{
  "n_layer": 11,
  "n_head": 4,
  "n_kv_head": 4,
  "head_dim": 64,
  "vocab_size": 8192,
  "activation": "relu",
  "norm_eps": 1e-05,
  "positions": "rope",
  "bias": "none",
  "init_std_qkv": 0.0361,
  "beta1": 0.95,
  "final_lr_fraction": 0.02
}
Each number is 500 + 25 x the weight over its row's rms, rounded and kept within 0 to 999. Layers, rows and columns count from 0. Numbers have three digits each. The size before them is the row's rms in percent of the matrix's.

# layer 6 MLP up, 768x192, rms 0.269, rows 278-350, columns 0-95
099:513517517502530527486506484539478464474472471521495502436481519450562520520510518501525463515509487474512510456490460483479518538525515495524510500467500465509522467501483492529470529517509484479486449544521469493559514528508481516492502547500497497498546500442495522492528483474424540511
109:492533471496481514482523533450474503497507483544510494546529503518504479489485502460487464493531512476469471525511464522433513575500519485510493492474533497480479489528510466486455508523491483487554496475464476527501469484513490530482470477465472479493489524513497540517516508526521512497
103:487509461539474521498485502492542501542544497499516490512497520480482525532453505486512484468490512501496497530491478498485546495535504493491561517501497451468472526502526491497475502506474525472498535481527498464490472519484523517504488483528505479455478541496434491471515506501532477494
100:535522465514509492517494493522483497510513500512507538471525569476517502519540533519454475451499494514503487491503452480543475485499502517536494487477525471539488536475516491453480468510453478484461559480486449491450501481466477511462479542560502504487481492482503497488488505449509504447
099:501550454498452482523505513485481520520520523536486546492503516484495490485535506492511456505546439495517506476533497514558476440511469488477477486529460488482502489506511504469514520526492506486469526495530510528490487488487523524509493523500487458523493524501472518494475512480494523525
079:512469465488518507493469508520464463513568486511484465527489533522497477483486514527538525532478487495497536495505493540530441452469484510528530496477461470540530477497481487535479478508547478503463500531524523476497459488508527501514497529518457502484510470534500453483535499503503500491
097:452524515522494532426512528484481499493511514500501489467436489513509500477524520490461484533512500523420520465487516494535488499509563505523502457503492488503494520528553474521496511511445513483507469533502491507484522480499530507478418526565471495495489517490493536496456491494529537495
103:445500507487488529508506500503509502532521486556499485506477477463494503484543490544504519523540540513494485472459530494529489552510513512491495496464569480489462545509537488515488428566510461492503506481514460490495484499525517496469521509508494473528467480477494533464514467458486510489
105:484557488557514533470494492503564500510512517502491502496514475455514476501462534471498525473492528505466495511493484543480506502507495503511498508471477465519486537522487505549526475524544522501522503510446506534491506547511480473469496542472478461494497517494478501486477484487512503445
104:509505517488469522506460510478500468505470486551521485524471485498461484506524491551541515512489495487474498465486516471493525495553498488478492495538536483494501472515506453490521485479498526505500478494499515466477472492508515529481472478526470506531512477491502517527520531513505488473
093:493498542519528508461496519453537459530472474505485529497454516477550508466522505478524508513465506463474475514483450488510505503471498473488519479548449502519513496507507499484489522501492477515501506439517508496508494498516564519498492500500544481513456528502504513527505481486465515509
103:506453516522479498470519458498495515509445427529460503460517537521475496479527469506506559521477461474485527556519466527488519497483509465527526498512509503513517483525546435527488503519529498503488496489468526481487507498510501492533523430532505488503473456491517512481521480512534528517
093:485499437493489538525482483457452497489530533506474515504490494502532497476536527488412474466502504515496492547515509498475515502514475526512475509502502485530498531505500484524495488508559485537481492523509492497511507448492556491482512511432502460485499533543511487486474489521486458464
080:467524507473531494475496511499501511502543452540488469506487483518466487440501523532463477503491531462490534528476505539506500475502511531478502494514468471529507489522478507564473463455488494450462526490492482478509469496477525544490504521517511535478521491516528495480525515509498494515
097:516517471497512532485449484480484486475530518532490452494519484461520506529508467499546495524507490469506514475532492501431518473546507503504482553505461478507452505488495427471517524514528500517530436447537474462481486492530523498503496498517498485486491518472517510493556524514497538507
100:519470554482458515488457496534496484537520508492540472505508486467491519500518515512544524470527449471470463495465532521509523438477487503498484499500506455503491516476507500493501503490503430515489528487458488477493488483520513531527520460500499538460526518483446504509482537490499472500
082:516504515466483520525470502510464482502519463518474530499508527511551522486475492545503518492517464512515504478487520533487482492530458474475523540504508459497519488459478464512523502499513496470498509488509563506524421522553498474520492522527522479543497516522494452503462473454490492486
085:462501495522494448486545519494499514498529499520519505500515536450488494455476494524483506506546552492498514491508506533468537505486512535502497476541486502476503524492476537448523489529524469461483448486533463511542505518462521468496449547519507548506456477505518444527532508496505484496
096:474512495501522512474475527510472523484531540497495501470473500501510473489511495555453515527513520520462485502464479480539508460532509500495496493500525522552502518513500506506513474504530508482471512494496511477474517505491453541560477511496510495493467530500489515544532542469475501480
096:499532554496516497526549500523490498538537447487503464444526518485548453522517517538528499496487499489507545519528547480490516476460530497501448544483524473521522524468534504528470528482542475475495516489462512536486543551509550498506529501482497502505504461509481476522511502475523475463
097:455514489468511529533527522447514494489509495489513505437472512512477494509519551502516524499519477462481479468480557527520519484519479474497496470486474527543511499487518496523481521500509494443454510501497509475495482486501504520468511498520535531454520476498527520511509519470489509471
092:511471506508507510480521460470475510522493496532527484491493505557487504480518488506459455490486547461491477494478488507533549531511466515496530511529536494498530507509490504524465506534469515518523481454443538546471470496506501494478446494515519544502477500501551490529457488472500481467
104:498477510435552459491490531541501483509506518480470509514497512490487494537470416527500525501454481489523515526465513486504549488507514532502491541523502481497541442481453517519512524499485547488497495503464506536473523534492497450523476493501509491492495492460511517500517507496503491500
104:488464527522501468507541484475482508467520488441487476456490491451506496464476461480502563521472502535523533507492569499489538485496487490522516513483477524541490485514477480495512478529535517474517461515474506462506503529515518498491510501474528504557531511500509505491540519489488504533
091:524526524497494532491448486508521478540475469520510469473527471522516473519517473507468463529474554499496492510482503527477531476483542497512494534468486474505510507537548489485502530491486532491492473494523463485463499497549497535504557488488517450517490494506552497551498489463513528461
092:464516509482466521510491515496476474499508495533492512488515550492485449500521520472462488548499475501488485472558477542510477519515484473474495505528497517539512491479481534502455502476500509497500526496480440494477488520510491431442487507489507510520508522509480525512479512492525531528
092:499514510439495513540484485481458484498503505498441464537526500517486525520502469488506489524470498464515580495517516474461555487487476467524503484492509489514534544516516526463476477469508459518530532463492479516499522480505501468505500515518489555506481565531503522515525503431501502524
095:577530509507495494507498515535503475538475538515456487514506494502470480509536528467511482462522490528525488574548500496525526481501528487436461510505504480505491494485538513489518498544534498492486512525448519504461487519493462515462485475501532526478544468484522486513505541515470453508
093:512554486500449481458521505469453524451531522521525468517501527491481498495540515525473488496513470487513482506537488478507547478507562484481478465510497513528509539505497476510504504501537411506487487476495528455462517484495522516498477527465505500511507507521534480462509463525483528554
107:498458543508480480488514518467481479552468478482508533498491502485476499492482497510523498514463499495506516507478483530512481478534499513492490529456514489503501508534454517471528501509503543506506509481497476497503485454485500521507466515512510468535464537511521506490506545536440469508
097:475496469542560487536507530458501521515497491476498506482488503473514522443489477567486503445495486471520499530510506527488496518497515498501496455502523515507462492535518484493518469484525486507509455504511470492493517457489492518459523499543481497463499509502518474536511536502516488478
101:493495522484522497457503477548510506421471526506500503520523455508525518483504477505537494540508489481494499493473571488498438481525500517511457533506435480476514464554519481471519588517506488499479494476475552488443496517522486487510517485510489480514461490508520488476467489514489486534
112:480560450497534512469512522498539494536484472493515471494511503487498471509476468504483497532475487473487445521483465531464512540504518505460513478512532516534471494491447507499448475528473577461488513462487501513508513494540508552474557520486490489525507473472520510526505487525508511484
079:540514517517498489465517467539473525499465475502483553537492534494528475522519534484479491487499502525480443511499498522520497533478507536465505485479544481462536537479525481457504481492497505504477494489530487527453452537503478514515513461493518549469482503525513507518522523542501493516
109:495476548455526505480505489475532448451491520485483492478500491503548510515466499532540488504499506564510497541467537486476498495497512516484460507495454504504502553492514459534486502501497498454462529535469469483525453512512483460512524495510493513464491508489520490489496531495482493480
096:464534531514473471527539502513539529529486505488479430465508505544533490461491507533487552506499507504509458514495528535476488523482491521497482459494504509481473511562511496489532498479497544461502513519494475550495469487497487508506485499499507499484518515551496549509470484516500482540
095:538444512506490530495552514484461495480463472509486532507462520541492508512487496516475505508477509477548489516498493501496504495513502491487520557528520521540524471521470509500481437517523463504493537510533545474490533487526512492471500455476495513546501498523498501493476504479486485461
090:531525540479515445506522504469516489507509494491534472500510501481484517489532524504514459509468520472540493520510504539474505551534502552500492510483538479526503471486518557481543484509513523474485495482533485483472496538507494553518551493458540469484484552499492519483471506478500471480
103:538508489513476540458502479496485499478468479490526506498531432547503484515526495467485485482502543468510520491533538469503514467492512527521497500507509489500438501520503482550468480489517500503507543493522542493469457462532514516504489568533487543529498492478494480473468509477502517474
106:495506483475447501459522513485501503536482500460480514494474507460491517497480515514506503494475541497497457515446543520530501503517518493471470543473561503485524482552509517505508495508503544526465517528559489506488496486505532507488479523457496533493516516523531473489532445482485482513
108:519488488472518510512494504548503484493473505521497484425521513511534454510491504483530450496523506511508499517522504516523490470483490497503454456522483542525484543483559523511520495532501534488491526457500500455488428511450498501548518508505527478499496449485439453486547509505468511540
102:513512510492526534541524507501491525551481479509448486448451499502494538508477500487504507518477494540463494553504475513522500495526483490439504527489488496488492524523550460502443457509524481530494491487486513484508518525484552517483551466505472508526483537520494495516490494453484491486
102:467478514533481562506526468497541495465531485510492492482472505515516533512549494528448527478485501513494470498508485479474538498529450534498495507499481518495483529525513475522513479498583490506484492520496509499522485504494443503491478495507472549540504536551483495507549453517524500508
111:492495502500523498485503547506499564498490490518491485491492497493498503513499540528498439481473507508550480528552502469519466509443516505474497447457511473490497485484548474498483526472509504501500489498466494508488521515541528470505489483557478543485489478460501500494503506472450480465
087:500516540517525534469479544494485459508460512505501484488478515494455483519518522497464471462495506523517538526463471495474509540468471499513492514493508492474495529531498484514480518515467516509522481473478481476505495502522521482533502540496471469521507476490514511494506489440517460502
106:468500495499467497502552527484491522536478447489471489446494488452489505495457473479537510439486506519469486486506480552513503527515519489495473521448486503511507493527528507489469490506531514516472489529523538527461479515478490499530531528514521511469520535520537480490501501494485539432
094:475493469464562517485474516511497511499528509481491563439504444530491489502491451496480488502505546497513512503510456519495485476465501516509489490528460548475468503480555507502468480499542486511515509527505493469491512446549491506549500490519464526497506508472511478511504516503519468493
095:525526494527466540468518493561474527500493462533480481509500499533540453459530449500514523511502522477547481487524508469487524516479547538498485523475498467508503513523488523486490490515516493467504471468524511550467501529484496523490445493526527445440491488495509523493554492428482506519
099:479510576500482543511494550520537469470485529497530503479539480498527511495459489478525564489518488431484544499518529533495544461492513514487505504491488550478532521534534509518493505509478477505505509493491501494519465507498499478482501512481490526501478512540495472482526533499493519522
093:470514485551493549513510447503480490507556495461474529501507480498517512470522542502475515499441465472469515497497517487465487516530555534469514525496523521489494538509465489510452502491486489521516506553487529489510513500480544474486522474528465537507504504510529534525480521480508528502
109:496470479445512493467530502513479478485504499519457477521454536483502465496517528471489509523453515434540521520518497517550523511473492514489484491486505518505508529536493472475444528458503526477513514543505494479495475517459496540515483483526505516479503531495503517568492536508448494486
100:512505487471476507468512517522476509436492527470514492489491495481482548483532516478491488484502476513519502496505509519490514535468448551488503513472481525553534491531539512507489514497501409488537498525503542506495513499508493511487464496498495479452497499458485501501476498507498494525
101:521515496487478491494469502482474446516526484479500469456513461482531508525499457477465482505522470480503497510499498510508477496506534515520443544551536526493509498459466500548513529488475487480509483514504492510494490548486521526489512523479516529497504490516512513530502506491510443491
108:509509525495455463486479507518470498499553515494493516526484502481505499521524518518488496432494470525462497534501505513478516529498502426497474508517521525483493526510502502505509545517511461511499479488506552536446496503516455488528471506469492493518453521507487484510484454526516557473
098:455538467496491522476515548502487524535507484470513474460522528521446501527521500492445508498541518462533513512510501481507492501517489512543522508454547507474474561506490466471501534507489526487520514487484512516489476463519455492489519504553481505487539508494529546540483477522495481513
105:474478478491513552521500482493513509528505467527488491456476528476517521482524529516500518535520479518476511516491474474491479491496494558527511540404482499488533495501487511537531481498503497527487523511555552482459471524512482493446484486513484457505514495461467450500478512507484501479
101:492531482474487483504495537495494506534525507533494462531510544453519529486526492527520521519517480487486487478497557491479515536552543491489565476513512478496480542478575500463519490458511488493491476515518494476478476540503512548501497531470477482445542490528477528485510480499488513472
110:459489490492538493489501500517490562505505524475477463549475531508522496516505529542514504485479509468517493468510514509493529534528503461473536519463518517514489512494466502530555534477499497512450517494505474511460490514509546476511464506480505457451498500503507509488490457464499531507
104:473529457511501560472543507514524474496463489507497468426520483491527515476498473485556460494522497500488491517541516472506507481458483532511526527501512498531487484513451463533497487519511506490516518480489499500509475493526522500528507536480485520519508518538565469496536506513506512497
087:529505503486482502477491485489495493552475533494451553479464531481527531507508544505511471499512505537497498522522510523493488483471464460475490484461517484500521513513522476489538495528478529497492504497518487500519520523542479496530531493462526488510495491455487506484494492500495453490
089:463467477439454515450426493473500504517510491438491475539499517478473489451523507495503497529500534495529525487446504515492502518520510509516503520470479474499470472527517498501523504469488497497462488482486463501499489460499519502521485488484519528532484515541522492516438525544530511484
094:512526499493513512530494495511493515551518492490509470475481510515522491475504523503519538492516519487487479497501465476505462508496507508477540481460525440492504483498501445483551498523528475484470469466517537468520549509498501510478460521491509487495527535488471473506524513533508486522
094:535409522507518490501531461482494503500491469503513540500518493492529511548506488521518503489491486511492502527500470498431475495472537501511499508548515502525514522484510524524533490523513513506521435488475490542496511498505495515486518517514503485529559509448574517498532478419509475470
091:456457491462503540512490499444483511514446480457497499527526515507482551512498515542478488492550482487531527448496563491531463498543480496532533516534501492540497500541496495511514520515489510524514470471507496488520531479515502495472462490491494465523524491524541478541495507478528496485
101:528480528505510489489516486489461526489490557469476492524503504499483490495495494504521497500492531500484508519443505459492478461502484446437511488510481504491480490485531489470501482484476484521514512450485521445498524463532498492495532504510511503530483500467470515524497553545491526459
109:521482440549499480532497471461525461553508467514544546522499516507512477481508485505508486471480477486513531482514466490528494503498505507508527508525554500506490483513523504511524534503497491502481471536529518480488521507503474493486503525507489492528480486530491507518520494486495542485
088:494504520545469485536509487509473522493467510486513510525531490495505506473498518528521443490498491480534533466543535486537491499476517516481525521517472470526547484503465483488522534532507473460461492505497524481506531501479473559509477504499477491485509522521488514496520459507545475525
095:512480477463508515472537521487523519538512474521500483495539478472492483491447522486507527468527476554481487532503507579535495469501495476523526531490500511475464548469482492493578506529496485498512517515488505470506493456540488504483498490479446497481500499511485503525513527464473481502
094:488482483499484518446459524499503504457514480526499501494519494499515504498514495509500503485497542514501489470504544472495498542490480503464479517512485495554551504460523546467512495532481491538484532497446553495485476485524507494498490478464489483502533476509477514459445477517481533547
100:536454430500497448501531504537525515434465498519526490501488507475522492527532502488464500494476496538495509509521509471451517481482468488424481481520519515496529512540505482480532486497514480480517484490480517500495515524523519542501496476485493508472478443516495532571530509465510497515
087:483524471512524479501526516486508540494498479482518512541512532480442563458527518481474487537521519524503477511479493501510534483499506499497485505511511473490501513443523509522471460478469505481511555463541527501461508522493532486500514545482478533513467532508504538488528531535511521470
102:496526512495527534524504496523480497493488503491477450516530488501453499524553486493473501471515513495467489524463488510462506504510509520536503540472468488492525536545550496504483495538533488485511489492535467493468499496495531477495465502522502526514518497467488503500487467507497479479
099:517529525479474501453472535489477510504487471501525512504515543529498470516509545448489507465511482491522513510472483517516474530491496529544510499493473452509555482521515499507501533462485475495510492470495514525500464503495494518529510473465467463506549498517493531484471516491495492480
# layer 6 MLP down (transposed), 768x192, rms 0.133, rows 278-349, columns 0-95
105:484540468495527532490484491507545480519479541457494479515499516467510490514467513523512500484502476486498517480522514483521533484475538496503498526510533456474488517514496461437505531513463442484512522551469491475514449547481532481470470518462526469518452474513480527511512537547461491473
102:504474518521482545512551475506461519500466468511529492500510526517432467528509511540502485499473537513469505548436507467494518498484486531464526500517517472469487508471497466530524505482521505488470493505503546475488447485522506470516505473509501470511481508552479512528503448484499476532
100:506500456495498511491508479529530553560510497521532492520496498493463482513532452488471461506505488500509482467528528538498514506528490543489539448507532442525485479490503516483507535503473471500499535506524490478507500472482462534524502517508485467478476507487469504449533527494497477523
106:509478507522512526505525512489535474485507509456489495470495524458480482479522487547492549443523526540488488503523497492520495477526491471489477489479503496478497442462460475477488504498485551501456538486494557490444489517494513483524502526520519506494419521517533531506516548463522529513
099:482486490505483494465561479524540514504518530512482474473521510518484476520489514502490461477501506464516503503467519457470504484505506491495520465456493559501476460520484575572504511517475518511503473469470494553472463489497505502480531508494498485497520507523496492521491513433462523457
068:511553494521472493491469529507499508515534497488482496463496495513507497516514511503495556532484497487487476513510504480494510462505502485495488502494521501513493546503542501471534506495467509489513521503468496531464500493460554454482520491550511467472470521488485504480533481486526492468
098:527528511509408504518484517477502468530465494524497523513511481493494534541533477480468490518484492540487493464507520508485504495482517453461528499470514493481493534534518487517525498491455495522503522490503514494463478500542486470491474505500471529508492471492495521533497510490552520510
100:535495457505506483489471495478490569509520499483541516569481466500521478498537499450515502529517480498446456493479522482482487517510516507496492585494512506493492496495498491508494530476490494494524486476462453487555541525487505513479495507495471521489537483501523493478470476513488493498
109:475479524516491539509527525493468509505478498508596512516503571511508502493477513495472469472501503514475544438494487493508506486463471473439514513469461465505474510494510500490500477491532530465537442485486508523527503479502530499474520556498475495472504484491492533476491517464520462472
101:479500483491566551505462469518503519504526465521497519479496523502503465544536513476541506487518449567530554498541494502468549521528535494456512463496501469471504529535520511423514475512486469518514517499515472484548510491473542495495471471481501525514505536483472483485479480453504548517
087:517485531516499499476495519454521479510485489474494479491471543505545472497484478447505544504495548491480525494521477485499484497479464524481521474522464511507476448514486514501495496470489487566498514452518491491479537497547540517469504476532520469542496510517487497530533484489477485501
105:474515492517480500542488476491544424507495542524518462489520481483481508486480546495509522499513489489462513500516502508523496472463529465512481491494494487492461510439519535546467462490503519504497530492545544522494522515532500494484503474474496449497559468539494492525483486505549521496
088:530493457498469511516463483483553506541533486481476501512503505486487474518491492480544509515555517479495498499474465499502529511447519507524471496493486490514506546497506530530543520533468449519493463529480498509517499522514530515523516472456486507470514466508496495551530463499551501490
079:534518496560461513500534488526498487488482490545445479477501485475478469481524505496495521546506498518529461511552470486490474480478529515500482472521540503516478554522541488466513546509494499496509510494472493512512526465498494494556490469489484491528521535500477517517494485459509491497
097:459528530478516477491540526506486495520502495475484487508467474487484513509473495490493467473502480491504501512479456523506524491512544533457548480493501522533487553500461533493540516529454425540486531532525495504507516481473519540478555478456481479474538492532475466484482514498512505461
096:485426502469530486504553530481524485538472489550478528530468517500448499536505471440578450512551552489522511507483516522487480507524489487485503511492483512471522516449501498495463524490544569491515538485485529520488514493518501464516503490534501522536494489493524544474548475501458497512
074:490537499501496543512544552482531493455453526513498439493544497456509541503543485515498482533523529471476512485490480523501537459512476484487495524490533481464486523537482495488503480489486500507536489519482453520481515518463500540488496477522522493453465502532490536504479494518476476514
083:532528492562551488512534501496515487514499516481520487462478511490477478530523487510465500520469485501538492498503502463509525509499525531507515522493508501489474499507507562500532466504464513530533518552471488520505475480505507502495492519501552506502477482469452482546489455495527502456
098:460508515475499486524488512511515495494519487501520556487500499471530511504519509540478475457518500524490496546506442494535517495487482477480469484479496473513427513492507480508503519490538489505490485517499536514516512486528457514500513506488512482538523534500460447514491521538520511451
092:486452507513481527460520497503520527474516485520486484463509465479483500510530516515486463491480511526545553507509501499467488521535517464503526494479511462487498449529485489491495476550499509503489540534467510513482486499505500481482508497499570518461494528435536493498492504532535489477
103:493499501489505531512506492511500520505473508466516477507484490545466495540460531489488508469517464523444503472507502507497507511503490510502520498466445507510483515485471501437471530515492499455454475510475479505500492495444456509495512505504546498478546468487508518456484481548544512502
089:488544523501518487503518492506477496496500527461475537479520519520466495528463523485449501551519536496528496549547471530455509480493490497536488499463527492498510487461506471493518461509507495479504508505549481488494504540499492524516511507496500455505504514508533478451487508465534492528
111:479515514463525574501516488483479474469499531470504496480539495510487498516522498501493497484524460455471507559492523496529489501559516499487515502502524486496480568506565466494512476518518517488546466517519529471469426510481509502479497519500528478467495481518518488505506528496506519513
112:471513509490459510529475493491506500485501501501522496541484543502487514465494504494537512489484500498461499488468550470520493485489523506497511485450493502478523496529497478510501531449504494452516502526520495524534514516463514512502508476552528502511472528505484497542489546509540453490
087:479506503494506476534504467461548467450466491491514515488484481536542480489469546493514512518455545527492466504543523506526517502531444469522490486572488516503501520495541525507482466513501484454485471521530481502533487514477487524480512523487509516467509511485527511474471491494525486469
096:517467509469519509499553482514518484519450509508552493471522519507489509485491496502511468488492521526487473506497506433543499475487474474470546532488483512472467493554536511517485510477513482521493497546544492476524468500493517520486500498456510496468498528498506493476489498507520499414
089:484537501472493484496523509454481500487519480469520482541523482495478490542493487517463541511476525526476518523505478499557545477560495493459477463478509494494484499494539497485457477505505498508526511481499512521475477515496516491489496510533569520441508513463487514481483485506531469461
090:522514501485478474492524527499496521445497482479509501520498527491482447510487483526457479487526497464534479518520526507524471503511513527502490480493459486518517548470473517523529503519505523509545517489535517481517500511463469519472515523483495435485500466505520491502461462518528478506
083:518549525516515517508511473522459555460474478478525500478530492502516512545461444457448494488501469465527524486457497525521517511514502486489508518544513477477493488507520506534520430531505506485519547519486518503479501471475517525495459496493546470454514517520471501522500453498558496455
121:498552507468510488516485472517538511492496531500492534495537488534519469494470465513486488489464497476531486515488502537509505517522467508476478521533452485428490510483551508516469514466485510522511465497465527509490503527495502481506463487478494502504442530539467508464483489530490479513
095:498488513494491529503533495515496542488458510524493472503494506484515511490489512497488515493497512500472490515523453451525503493487518530489551451527479480471442471547513533465483521490502473508471545509499490485515510492515509530522493480508576444509499492539526466517463486503516478494
104:535531527515486572539449499475493497510487523501508501475529526487513489484495487474535509495548535512477463513482559467495484456499507464513495453520513484486495504487511516460494514490528526521434504515461530511479444488477471540530498510501489538549491480507503526515485540509524495506
110:490437530499521478520501527505493536468548516448516522506525491509544520542476479483532470543540502550525464462466509495506491518490484515473498476482457511477488508532459464512516502510497478517511476512533500510551504515494521451479511486510512483474472451511479529481518479501499428475
079:498476466508513486475468535487507521504517488520490523535550486526491509498525508495494555504489471479490493532510476482503565481485531475469528545516519505526472469503525514508513490463493468490480494524504467515510489522479494469520522470496520460513467515480486466469490472553535464484
111:507503479517477516502499503456513499523507484492473463518498530498560506527490530469500501531484499463513533539529511511434524471474484478490500525518474534489516472518505499477517519503496456453475523459497521529516484499483469505517494468512538521501526476508472563500500490517493516495
099:507506539492518487518490513495504475507508448529483436482531500503499523527483495501549517480514491507486475481466506532472534507453500461469512510489519529470482498480483518514516501517481523437497440543484465508531479543441512501478481502509521486486506519502529521477466469529508520496
083:504505478509519525473507506525509572452515510499522469495501447501477523513493484427516503506482515494505527463522438536511527513523524495512521495491529500465488529438544503515472498487478462525510484493531487512464501539455480487520480498484529481508467520465538516531463487511514506491
084:522493523465537503509492500496517500475512535505491497524511495480509527514515515433467516531494506530526541495536502479488499485436486510501516486526547486477480513465479514493514452508508542524480501511524547512507526492473512499517462502491528478512498545507489509512466485462506505518
095:486483527496500487483511471485495550495488475541493497545522468521516511505500487479494494510523483491482481557491509444518499517527484535489476530521495534494486456448457486554493490449486484512458456521488519541505501491476491534520503476510515485533543496498515548486449488470476523491
106:516522533522480501470482470495518513460506504526446483488524512489473516466544558479508492487503532483492534546534465480541498527462521533497472488442481485481509479553507481529442499481490531502518516503504483546502553492513501510481476481475480531504492490531486505520505499545483472520
099:473470516470521475492504504521489485497478493525500489496472516540507537512473489483525466469497485511544531479503495550497483523491469500514503472457470500525493503484472495475518472516484526485514494524463456548500515491514478483496510510457574461507483496522449484508538509519494494532
105:467537524441483532503519485503498502488476538496490541522471546507517491527498500489441517505487485514490516515497493462507501481510533471475544466464483577519475490466498513465529489495514503521506483492459505490492467494504497480539464484463537498539481460483487523500441507523471477508
102:484475535495496487483499482496498456463512519509556512501477487497510470537506508493494479500531489524512527506540484453496450462487506548489488539457464503453490519515539529502511486511491501510539486478484548534472510476529479502464506481475507492516515476517526523459476501541492529524
111:490501537491488496480479483530474527512505484479513479495472460482479491508510572495493495502524489505543577500449510519483506500469487556490507501504488481487520521507469499487488553516511496494504505528509529519544480490513478521488494444554470545491502472489537491459497469466493518470
093:513472480501482470529474479483483496490521477514500515513494519503513538489514478518526506523529507502471525456535530484525506504517566487499500486495489519499480465479523505507516499494514462503521500544545524504486550554496496486498525484471515501491483518482510498506487482460480548489
117:511492472526545551489450502478531525509511492465496465505492490499510509496495536506509459513491485515516500507484466509526523512520491502575505526502516485455465509509501461505488544517494501519530490508496482506483491492486464475482555482458502523526498475499492526511532476493558526534
088:497554512500502501537504457532516536508473495511482492487477495506484478498478488492522493497462536519500514535532477531480486531540516516521526522477544475521509515532480497445533490526460512492487477507498473488459456528513490515481502507510580479503472456482508537539497478490502504473
095:523462488523547543485524479500506506505500512514525535524523513516459516504504504495494497492514447531524483538522488469500511490534460531472516480469486516510534518481512479456515541502494477482538470520505503512517501461493485531485512439470517470501501523479502490508502529531471510498
103:464477499475510506480493492516519494505432487515512498513495511468530461530487513527495501527508539503502521535518523508526539547493518489530490403517519543496494475441456480509522504478537507465554519505499509511525519489484513477511446511505525459490467468523529532487461526496516456474
100:512491513479489505477490533476493540493479539503520478479488507489497481531461500470503459520487556525495533495496509566547508521506402530518486505496505481514531481458481536547530502522499495513510464507477523511494525513522467476487541489493546509474493501498446495458505488520487485495
110:515483476479467478458517519497499475480488503515526520511435507520469510510524501506492557517474483473497505505475523524529492495504522500501516507557513530488526500548507499468533450454494516488518516491483498529537512509471469522452490492548427486510483511470501506487477531486501499497
095:473524467506466516467489508471510467471482452538481463551488507526476478533528460511512528520460542475511487483474491479503515504478510512519452515531482533504494541509490536525515514486470508493480506506466523527526519479542504494469512476511547482475485496497492464488472471486515469496
105:528509489468504499482477479519500488462500499507518574521516522476482529541531484511517490507457499524534468525527541492533493572507495526490451529497505465493520498478487520549487489471550477448476469519536472540475521480488529532522471473515473520516483519517523497480498474468500559516
111:480546537511496511484489481541491475448482536536481492513531523494526546552503509488510491521507487525501523484509480556490530518451480470540484454499534489507470541515515498474501482475502462499501523515494531511462482469446499496479508511499536472505491472491498506432477509514538492544
097:535493470518509517521491507518515465450468490482504504531511502487494558484512511506553495530549483516500519535510510435509501510529483501521504495523496519513518500556463458483511521475519486518455514494502490492449543495504550510502491505538530499530496531493461497459464507518532487473
106:456515501470511513491462513499483492501484510557481505491465491506503470441517506506503477504494490465532489534507522531475533500534505493474471443471490533474538491511513486496494487513517484545447474490476483540547509486490479486519525519466497493487475489554502486486493476523540497511
095:519508446495506493534514468517508530452490520440507509491492466466514520518483541476513481480482479503530527545539509500498497547510499513568520428518477506475482485519507501553464481487519465526523508507500482475480494470507507473510515528510549485506545503547492451509521494498499489530
112:511463476528523517513468485531471507529495517481476458476501536511498488477510497526518511480504470505481485483514533477505497515486511478527496537479531480529480516476510513485489509454507502520507492512523511517467484521501467500487492567485509466523487531510431509509511522506488514483
110:499500509565478475541447496467513521473518520531573542508480549547500488480535503508469530493508526444502531494463501552469508503525519482497505476510468530462499457471440509529517527476480507475528522520500444514480500518495494489507489481551496517516515437469448507513482519517501476516
097:494523474443509539533491528502499548457498477491539440484531491505508511507464487539473500514497522503494529461531490475528496521462510496488481486522503523492514526520465548534505554484495472499499501503506509491505482493479497480494490530491521455471510490487491540495496507549501548546
085:531508519537501492533477496498521507506502470492470513477512498532508546518481472478537452474415472499489545499549474477484508508531492513508525490479465482484503480523493466498492498486481474487504462553510497519512490497495508537454539509449477526475492471486499490561486512495485500523
087:522481528485512501466555489547536495459431447471440505470482510520511463475548524494507527469528466456486490528485484491473514490515536503480489466494471522536493506476489495487480553498496526516500517503500529516486510475531479498492511493533530463504502493535490525470498504474495522479
089:491519486492522512479475523535556469516472504488478467507492479528477526539508510499520491531512496475470474493492500494497534494529496518516561499516509491497504478534504499503512477501470468488486525514510513482503496491462532480493471531505467493509525528494523492461528485504492500478
089:513511500500519546474466477539490462505517519484532509477481440496449497505504519474495516483489495460484529520526533483450520515475552496514483521436527495472514543482556535514468532550527542499555463482488515526489529523520535496524496526494480509484527467483435544518520484493484505528
091:506532489472491459518486543459479503516540526477453498506504537527502562480524523510533510440564475496505491509539525509498506476460470504509553476512487470489528496501486501496464503518505502496483520530550532527477540526478511485532510476467511495429504542485530511524512465483507498518
117:490561486496534511492488484475461483484529501496536523494472505495494491486520487530482462513498527493475507514532484506523502514492516498481494472497513477480497487509463499523486499508518489524518513481481510530549525539471520469493494512517537493544493498595496502477499493474524526481
088:459509544465509468527456561454505505500516473483515532478524485488482498517520503508487496493506501517496488512482486492470496463547452503542485517493531545434529500473483473493512470504484507477530455501510509482490491504510505492518511511487465519519505470480491445528501499520499525497
092:520514518500530516507531541500475516519496480522506482482502540497455482533472537461498525515481579513523513501498517468442497477451527464505486490526542478456576489493509461502489499496453500490493535492501502511525490522453509539477490531483518549490502466461489488522487409524463481513
088:461473542485471485507531464499494506502473539441493489512504542473484473546479426512487527504500509511530507554483471530537492514469506527536493459469549474448498480476491490519505509503505510478538533510497475512498493504515514494498501457533507535501525496521544468481508460524536474462
098:479549552522446510484484488512503513488555513438551465491522497482511522486470503505517503510479501491497530509510479485539528519465528519475498526483422486504472504524458485517489527486502491503483521509463564522466473487511502483499502512489476466510447506521478504501478494545521531537
096:502520503477517529476475481489522511484458521466504479449542498475501494473481516460524479514473457490511495551528485487515505531520511474479496500483499500526513530570478496569528466494494464532493464522505511527519498504474502562460482452507516462516489505454494462494530464462507512501
113:497475504449537512521487492506501526504535535553469504504519533528511450553503510508458497482510497514498517484482503499489528535474473516475517512529464447474493445522500492502533553485513470492504493480499473532529457462503490505520535504525465495473484472438492494521484471525484514473